config.toml
d_model = 320
d_mlp = 832
rope_fraction = 1.0
attn_scale = 0.177
init_std_qkv = 0.0323
Each number is 500 + 40 x the weight over its row's rms, rounded and kept within 0 to 999. Layers, rows and columns count from 0. Numbers have three digits each. The size before them is the row's rms in percent of the matrix's.

# layer 7 MLP down, 320x832, rms 0.0383, rows 134-196, columns 312-415
094:478467466470580641597538487494480544498502514522475482476549454467548499582524483567589530498463475447503422481523498536433462426498548499473520440535556543471467473415495506474506391512493552442522503570482492475417486509480516496527522502479478565450439505514432541483461542504489481497507567466514448510503437
094:477483535584517500546510520466466470485504441506498503469549490512566505495517510549503510469530487396527479471514516517528513475496527579498490504502507475537475567496557554480544538490501463480494442515552564521632479475524524453456504531520506475434475521577437431473465446531584453477462516535401533554549565
098:473516552407479536531559545418485510508561444470437474526543521441525544485546444473546515491540547496516509500467463499535546449503428544514494535501492485473480517510478524479497480469485545630545451439482447492451547492487471563537523539460502493460566534464482485498471506533495462496386541468460528473467521
096:519447490506404480483502487444513564497491553470521450486481498469520429507502454560516426521542575502494467528536535397554494445518473529557595479602540510533469479457532444542477542513432545546461509485390496478517526531526412501502477475482476486483487515452554409484525456529460413503483424558451520462429439
103:405481525512524557515483525444482553525485487443526510414494497541566526521497486479491513499469531496532527480534512526589534457508563526476509493473541514441498501527532522464517525445574542494463522530468478457548559454396547482499502486554485450513465503455498462542532434394526551512537496530501476491535462
097:589467527571518566434497549457461441442497529495575549489533462425497520471469574492444520512507445509445504538505498488458536482455532555438526526529498478466465491518484524535464491458502486513481468477529482476531497513442427495493514510490542518508517544584579514550534451463519484510453500521502508533542447
095:511492508495512445602454490535465479468479535463495497546388517491491542548495546545480449448548541537460543526475519468496482541533495562439438487501462471453471513472554486475483474512493474450514514511444510538509531470487504427591506500558491450486420464551514484532470493465477452452512500479495493486486463
097:515534456478492486523532448444505516564521458529525492498499453424556561488543390506511514446485455481515521422495513465508519551521455496457486489442563577502508471497518519433516585505490507458519557536575461502467570460478505487541466477518424430497513571485518531505521516497556564505487512482523511476516482
102:499430448550508497515475480538439422565500430418460426513538544506558494548540512564447553453505504443471507513555502500515493540462564434451474489476463591463492504547578463534419500511483497504462470519435460503536481477540596478476511461499561478487550523506488575594446556532508582539548470522476525467531465
097:530508477484561527514487550530532479528399457458530487522517451465427470507449499525463502524482474390562477484571474465538511453532492557549446533492448480480511451525522481483544503451442481530569468491491560536496597443568540530522561433523542489446442468484468515491507502490383492468466536455502491528461475
099:439485517492573540477529506531532488450464551481538462475530474515498519540611500540515527462504488528493522491444511519493537588537499578468525494484500472541468539548520495432550562473597458529545485542435451501527440453490516518508551585491570499472423554592549536441530427510503516488451546440511525479502476
097:511494547479539479557488571577420520513538507516461510507518490456489546531522484511541485470441557546554434559554419457567544502497485383542495463512540477477504472508523517494477483424505539447430504519558436431483571572543517495568514475520499517494508500477461447500475469520486507458472460473486441429485544
096:493463482548511503549474455512525512538550486512553470542426452472457504495545473505445592576494551467432512494464534515489432533520465495462517556491508513506552490436578519448516558531600531417528540526514508512497463541485512457510488439478434528507438466513513494565473514510504511548461461493516472482476514
094:476502524544504495478466529483418556526472474527555584568517544493510502505520492491487466511484551560461483529475543407530429481433529543482504472434562446491412475576522540495521517489551512517479530507439502537554490546468519513463600499499562426472525426468640560529573487463606512500563534499502527536510522
097:489482485457520464523426544521508554515510540501553529534501470522510534512570465483446504447542524461427518518464485514483450486535549565514577512461490543451445506533541508518445418566532468494527522495451471555493530471454423508495465536573493507544508498466509518486490527505486501442565530524563477478525580
100:456579511425509522614526582486512493492566447509492520486488455471505455573504514521553494513483512440538465525528483507489521524465463462496503459478448540557447480493452501450467457488524495495478512494515545550465539499488540491487469581484521524575479431474518525471555431527419415466566487447544535454501501
100:474530483464505508507492468494554488446543528538482538474516514495465541511566533538536498517465511520520536452544474481508485444538517559575517506471469612493546495481536523487515475560481482506505582494513500453430500553535463533457486496517492510471531529468452503448497501452530535495468443417475466521555481
098:521441562599540445523501476545508581470437572451515504482517529487557520546547535520455435460553502445450506532476525594469507455495535540524493542495550510473580567473489503469462490389523491474498531536493485425444509549563494516485444472563508493532414508504469409506479509563504517535518473520514578497539523
099:540479504498488532539453504475496523594472566530552511484469501463473563464536507430525425503564415567579367490533485581432439472500508576455416546489472451562516483473481506526495544508469515493508443520553502474490483433533491539453470507515517545467529522461509453612499519577480538443469554527555516498471505
101:416514467431550521498487512495499495536586571479425536459486551473570462486463485546525553442554483530485504460529492529478447513587477534456470486483482489549506562501465442567494510410512513487457562458501520552485505521476435508492515467492535452562587436481589511559480511420592480469485554486529548479533466
097:467558501504556458477463523556536511491496494549528570449442533431463552491461504492500483487426500483545502434579468465517564522521508483494447570494547530516567491526506499470404497577545519480456574514529433477446503545497405546517512542506490490483481537472505508503491498495470512458541546450509474537534504
098:495496463511540540502506496428496548495424503452475505533464565525432566535494523489522554433526523549519479516517495582501437516511469515550420519433554497526510509508521456533417498581475473527462422552480482493538488468492468523548516474419499492490460506433457521405468458516473484512504456536492528497483563
095:497515437478497467584532539509421433505521459474433570532489486457531552496480462492493451475451547477536486469563494481516469497481552533486607496517511477582513488459435477501524513513487506503483467568501399497480484497504488546581472582502429529384503562489480458563542470472485469529523513491525522472498448
105:575455451514536444476528484543440518493507517524513533549468544483498522519470481513438449498484549560530453505500559564463480503465507491526534558446553472487469494509488526531504519505486504538599494483564482565477527451515461506483502551455520532440492517463464538572440523510436501474542448501469498542552553
092:476545469540534535545498491552533513520544489515540527551447448501547458512476554435503480481549508516398470520497460453513508532487472518527504524576493427417447572549492490553427454465449518489455592585486490413474463508562486462506545501523438480500452431443510477528488519534509523523489512510534481497446480
183:461430586448460457533560556509593461497534545548546527552603450464476469449511411528533507469489532483509516507436471541561417447562513439549519509525518493513543552519472470558441445483531491496433441549489500588478443507551478542471525476484494459508526555466463529516470601459509531481536506504526533487466453
103:527607510529515488483455505422523458464497502486468461508479491453563552514471517555466533500479531517485509550480391509455511518456504520510496448539546506429547515476496535529514415594517510501546465480473566546535485544542417543498375515485464506491412447557483494452440510443568441454530465484533445550560572
102:542473442548599557517458500481420508477482523551525478484492523555533531485519449517494505508475514505481451473564437501525448503453485559519462519527516525526487491464519525488534497519405510426584503517415507465486495501498440468560524544535418538417525463486498453486519537519452554507518535537451518500526481
105:396519520481505441475444523437556530557508511512524518457440516458504549548524543470572508453492498556448494552525462508507434515446517468513504580442417473433609516528567487475451502464549584510542559514504495458478479475491556514548547504502484470530573548481569495504471523466525509498553536507499486573450472
095:558503468492524520558522520469520497570517539493433515503540546530515477482594518548588512487522495457502557499537554469529488525471460464494533460505565466482509524492424536589486494451490449469523479523440439522548507503463466510536509528487497430504525554486548472544528521489494542500501520484523511496508538
097:494505492502482458434488556518474555476489519440525481525470510458472508426474488505507514526552516493531503472463496532552469480434528564499533487424467540473560450460528517401590570483484499556483505466527507523519510574585439574539536510483567477540514565485544498550510525473480528512477502517451505489527472
099:521469493478489479457505521591523538542587441409466555490524526490529456500569479469480489505471510530514531456488538507465503598497474520492537439550569459527563543536446526407433483459470493531497502524526461514516435496508474518515561530552489459460435466499448563506453468484497513481510498577500472470534452
108:497479455469463539521445524561435481458530519488577543550574490460495453497534471494514443453583463552495482522580537450474522522457507454488495504468477500492427496544458451485446473478480442475446544542450452547447549508521471435452423569577530499519569510477498436444553464516522469484523548473598568453454485
097:484456440551499584506577510532531554546482504493532536520545462486492532503455510520469508464502497499488451592493479542526537476578581559502462543504545504521494465448494537548486519562519563405462508534486572461539430407453423491389455530493606580446526522468453485452498515515464532429557475495488517499565483
098:525498572552510519534437501484522486555532495499466506494513468521530478472489554490472537625481429545461456466555510462498548487530545567448391610562519501451484484544535419478514497466522523507554547504512468490482601454507499495521565472509509453478503567467492467553440509551509443535475512501459488512552559
104:567458421463568507455517488549551485471451577522510495474493507523493509537481501498436481453479501482513529450540538524506449560501459560533508485531517468542498409507410482473489465507542507470476505515450527536475495493502480548555501564557468499494523496500516479469411523416508498405517490476533489487540557
099:514444482484533523503454532635560475366485484542518446483490498494433545495506487553538440494566514509538503470484527502538536541534443515548482416470498522565506490501543484503463454541532542469518546531423531562524520587554473491522479510511506448493477458530474520396513441456504490539499469542549532519423486
102:460515558463482486517525478485455525583508452507590577485435504504487530430565451509522556498542479478493450505532512517490531487525534541461556572483468532528568397530463435519505498557579556487465528494495543514476481499430451498465461440542512485528454468509474511513507424523498480470594528469402552462584453
096:462505422465536472538462499549537414561538565527450533479546556521489552499490551554566482467479448479448402479448498576490526546503416474558552481440482466487497535427499547507523524556516456448506429518464567544544487517485544480576500418520533553464517436552522457436511470527499478399508471491539586449483470
096:516480589470541483487513438497480490539511590495452460485481481533542468514490481538449511526549543568456488519570510462532479543434534469490509424499484540470442509498551570452602522416450498525497565504537488470482487518493539464442539486468522531527506463552481499511524464494510533530454438555423448560551502
101:448590544495520533556483496473479519538495491478497461491451540473481527453569520543554483499457495508504472515537475403470496420553484501547503537548514460573539502500536512490561434442536484495485480376508492483473455496489509466479423483492531547510518537500550527478573553473547452499513519437553409462575533
099:461428434504520513493502486565528523457464484499469555547431503491529511523441517422486452551536575527564575541459546551455543507505528540493542500520498544530501560428444462402514541514530475478514511493440483424544480517476496458480539500494509507541460458530431512514523480517485397547497526532502517490540449
098:547524540537560489506536512517488453587502425524537516466465508516472472484513512440508411458563516503483492519497538593463529444519519443522532519518517600489554444484548520572444555439484452469572452568509433526467543504511460479473468531508448507495454514522505459453506533459502525408558480515499559533544542
104:511551543441466517534446505440480547499528496506508548478493459531520523589536475516543488431501457443475448546493571435506586565517494461427541500468511517540484576528418542412508406514484409479554478473473461455496514500510482513472460490574467514463550519527559454518457492472527428498465448446494426523568526
102:402535487500507463478534515502478526434517474445484516441524581489510502500542491509474415445549500564506488431445569434504548519531530457548496494521505437474493508504501457503488512506511517469498512492491451497422558444417569467448488475577507508512474436472495436518532525477564474483543529524564407438506526
099:519506493545476462480519473503498487453506541474554540464465474524536473414441482456503524490628574492454452450543496554474509538529564512567503470570557452449509524524489456463487546509498475489467487473495535438479529524537532535511478417456491552491526527460530420539510502509569447535436510513520456490602447
100:460468479515552506563498512471521519530479487523521507539467518489602513512525534437413499446474546564474421489479595473434531435480527494526591479473521435452473467490490477501417494433484533478467491451549546457543526548507506513506487552486535501526519478427481501495459537451508544502499519513498520516514456
096:551461526544570524506449561532517567548425464477564474548522490522511509553484503483528512469503512349480537474488478452557500525508532501441502497565505557401488527479571588507463641467510509517500525450514531520428585528460468457494549501485537473499525539527519566541477523537468517548485485537476413442531511
098:454468453486491419558467561442549510462517463480542426551467441513465585542438469461503540527513490488498473446483457464502495488470565470521552547499510478450493483544561534582531500470488489557560515472508542454453471515474485527470521515500503516540477481466453508532462516555506417451502411392505470542455502
104:510544445474551561469558495496476557465503513499463514515534518486507501490535462476499565517541471477519484488463440529443557468475509499487518487380495458445553511468526506485472488474518539532512562429493474528510584596518442469482521460552461480533503458439433369537490493597522512485482445447482431505542493
096:503547480474527475498508549513496483472494484496434545520493520474479459442495493481466517455412507529570557574523461551432462489465540568485396551546495473497535479527470507476528511433500533451511551467620502459518530511566540533463481469495485562469568518407515486523528509486427469435513537524461495541490573
096:443500536479477521507519593544547498510453437504549458475519447456528467497544516528520538520532605483549507514514500498577485506511533418502519464456493482551513486424481512453521528462542580528563511499498538519533457450491503557502387493530465567485524483421512482438516500504529529442541501525452477482463568
096:595466464500489489440460494566466491506534475482556482547556539486469535517489505454482528585496414485580559605563464530439529482478476516478450430482537435414438497569482471485539536499492478498430457458519500510451462481478478453447563560589518500457458568483511513474528503462453547472511483500502448474488433
098:459469489536535419542501529496450472562509467476480512495536527480471486508518466542565431492565477600526478462495507430473528502495520480414500567540490624470526462437511513453511497475470494492513510470494508499481441536453467514502474534515519483479481468528495559508520547561566473549448486407496553391485567
096:481571492640459466540430507494536475533474468532448551502448471541529521550475520542499506482571514519473531531475514462479498469507573498446544494498574575449435525551551446483406494468581488472478493530519545401395501520544497458534465487472514433470510538447470446585521527503510525540578451458534574513485555
095:570490535467547529479464473464475458453473499521545482506444512460460515483477489499491534501406476548528517491506564485472471490508362479440433495510464501492558519513468535410466477483564521523458456534416527494510537572555488445508526517432429518519542525496556516435461483497498411465464534496454442506452481
089:539507488465479508463461459565469444459541521484506544501457504554508526530539459498442479508486486596406503515459500453495535478495521529555518537548549452520457489459511523506549521563478506448532526398507535463484444505570496477539538505528461481519489497580543492486460456467442493495552569560505515522449488
097:559490465462460459518497510480484508486445531439569500484567511552521496495454489521488478458483394551473488435481498440429491550487497514513471496516494491507481559479472541518534466432442493381499515410501553551446451456582425488474517518518478527495475474506500541538486519523434516525476521601566511481546426
102:461578508444488521493484438444584522553469453558536536490444467520542488475573499536539551493509457541568460481536529495490531517534433508485425533467550532458494475484517456522434495436492504534479496466489506470484483467486569552492516386525508506506523488514586512480514482537539468516474562481475456495541519
094:505537451501524549420433452563565486471523487567465552482482506503482479527490548575516503471514569423411467527423468502484561497538504390586515442462496510450480456535451522542523449527541533552516550468432447497526545521507522503552503533515452533496571511514512526490498476529512566498536423534479480530533549
097:493517559542486571521477460495500528485516572465485540515455455531435454559510516512509508554497494469416506528526528530478506507499510453425495523433562518442512536506493506524518482410527516541456488548574394454498422555450468506540512474522502451490478503501496434561532440495464541510531513500502513480504604
100:462466449507451489565485513525491496428542502458478505446529466546493508477437437541501468498487500535412470492501508548537393503533454466480492524453482499523476609484529473534534459536547500555445493525396485513438460505580499503607537469484507507579543510532513562534492494488473476545420551534517517475440481
099:467481577493495521477505464417507524497552481488568493521497444444479459546488547510535520562415448506493577591481453480484469501507487494501480506567551545494485541493506546434493555501477506451579513423476451443519506552486508423488543416509515556484515568460511548584543460503520512478494490479492511568510547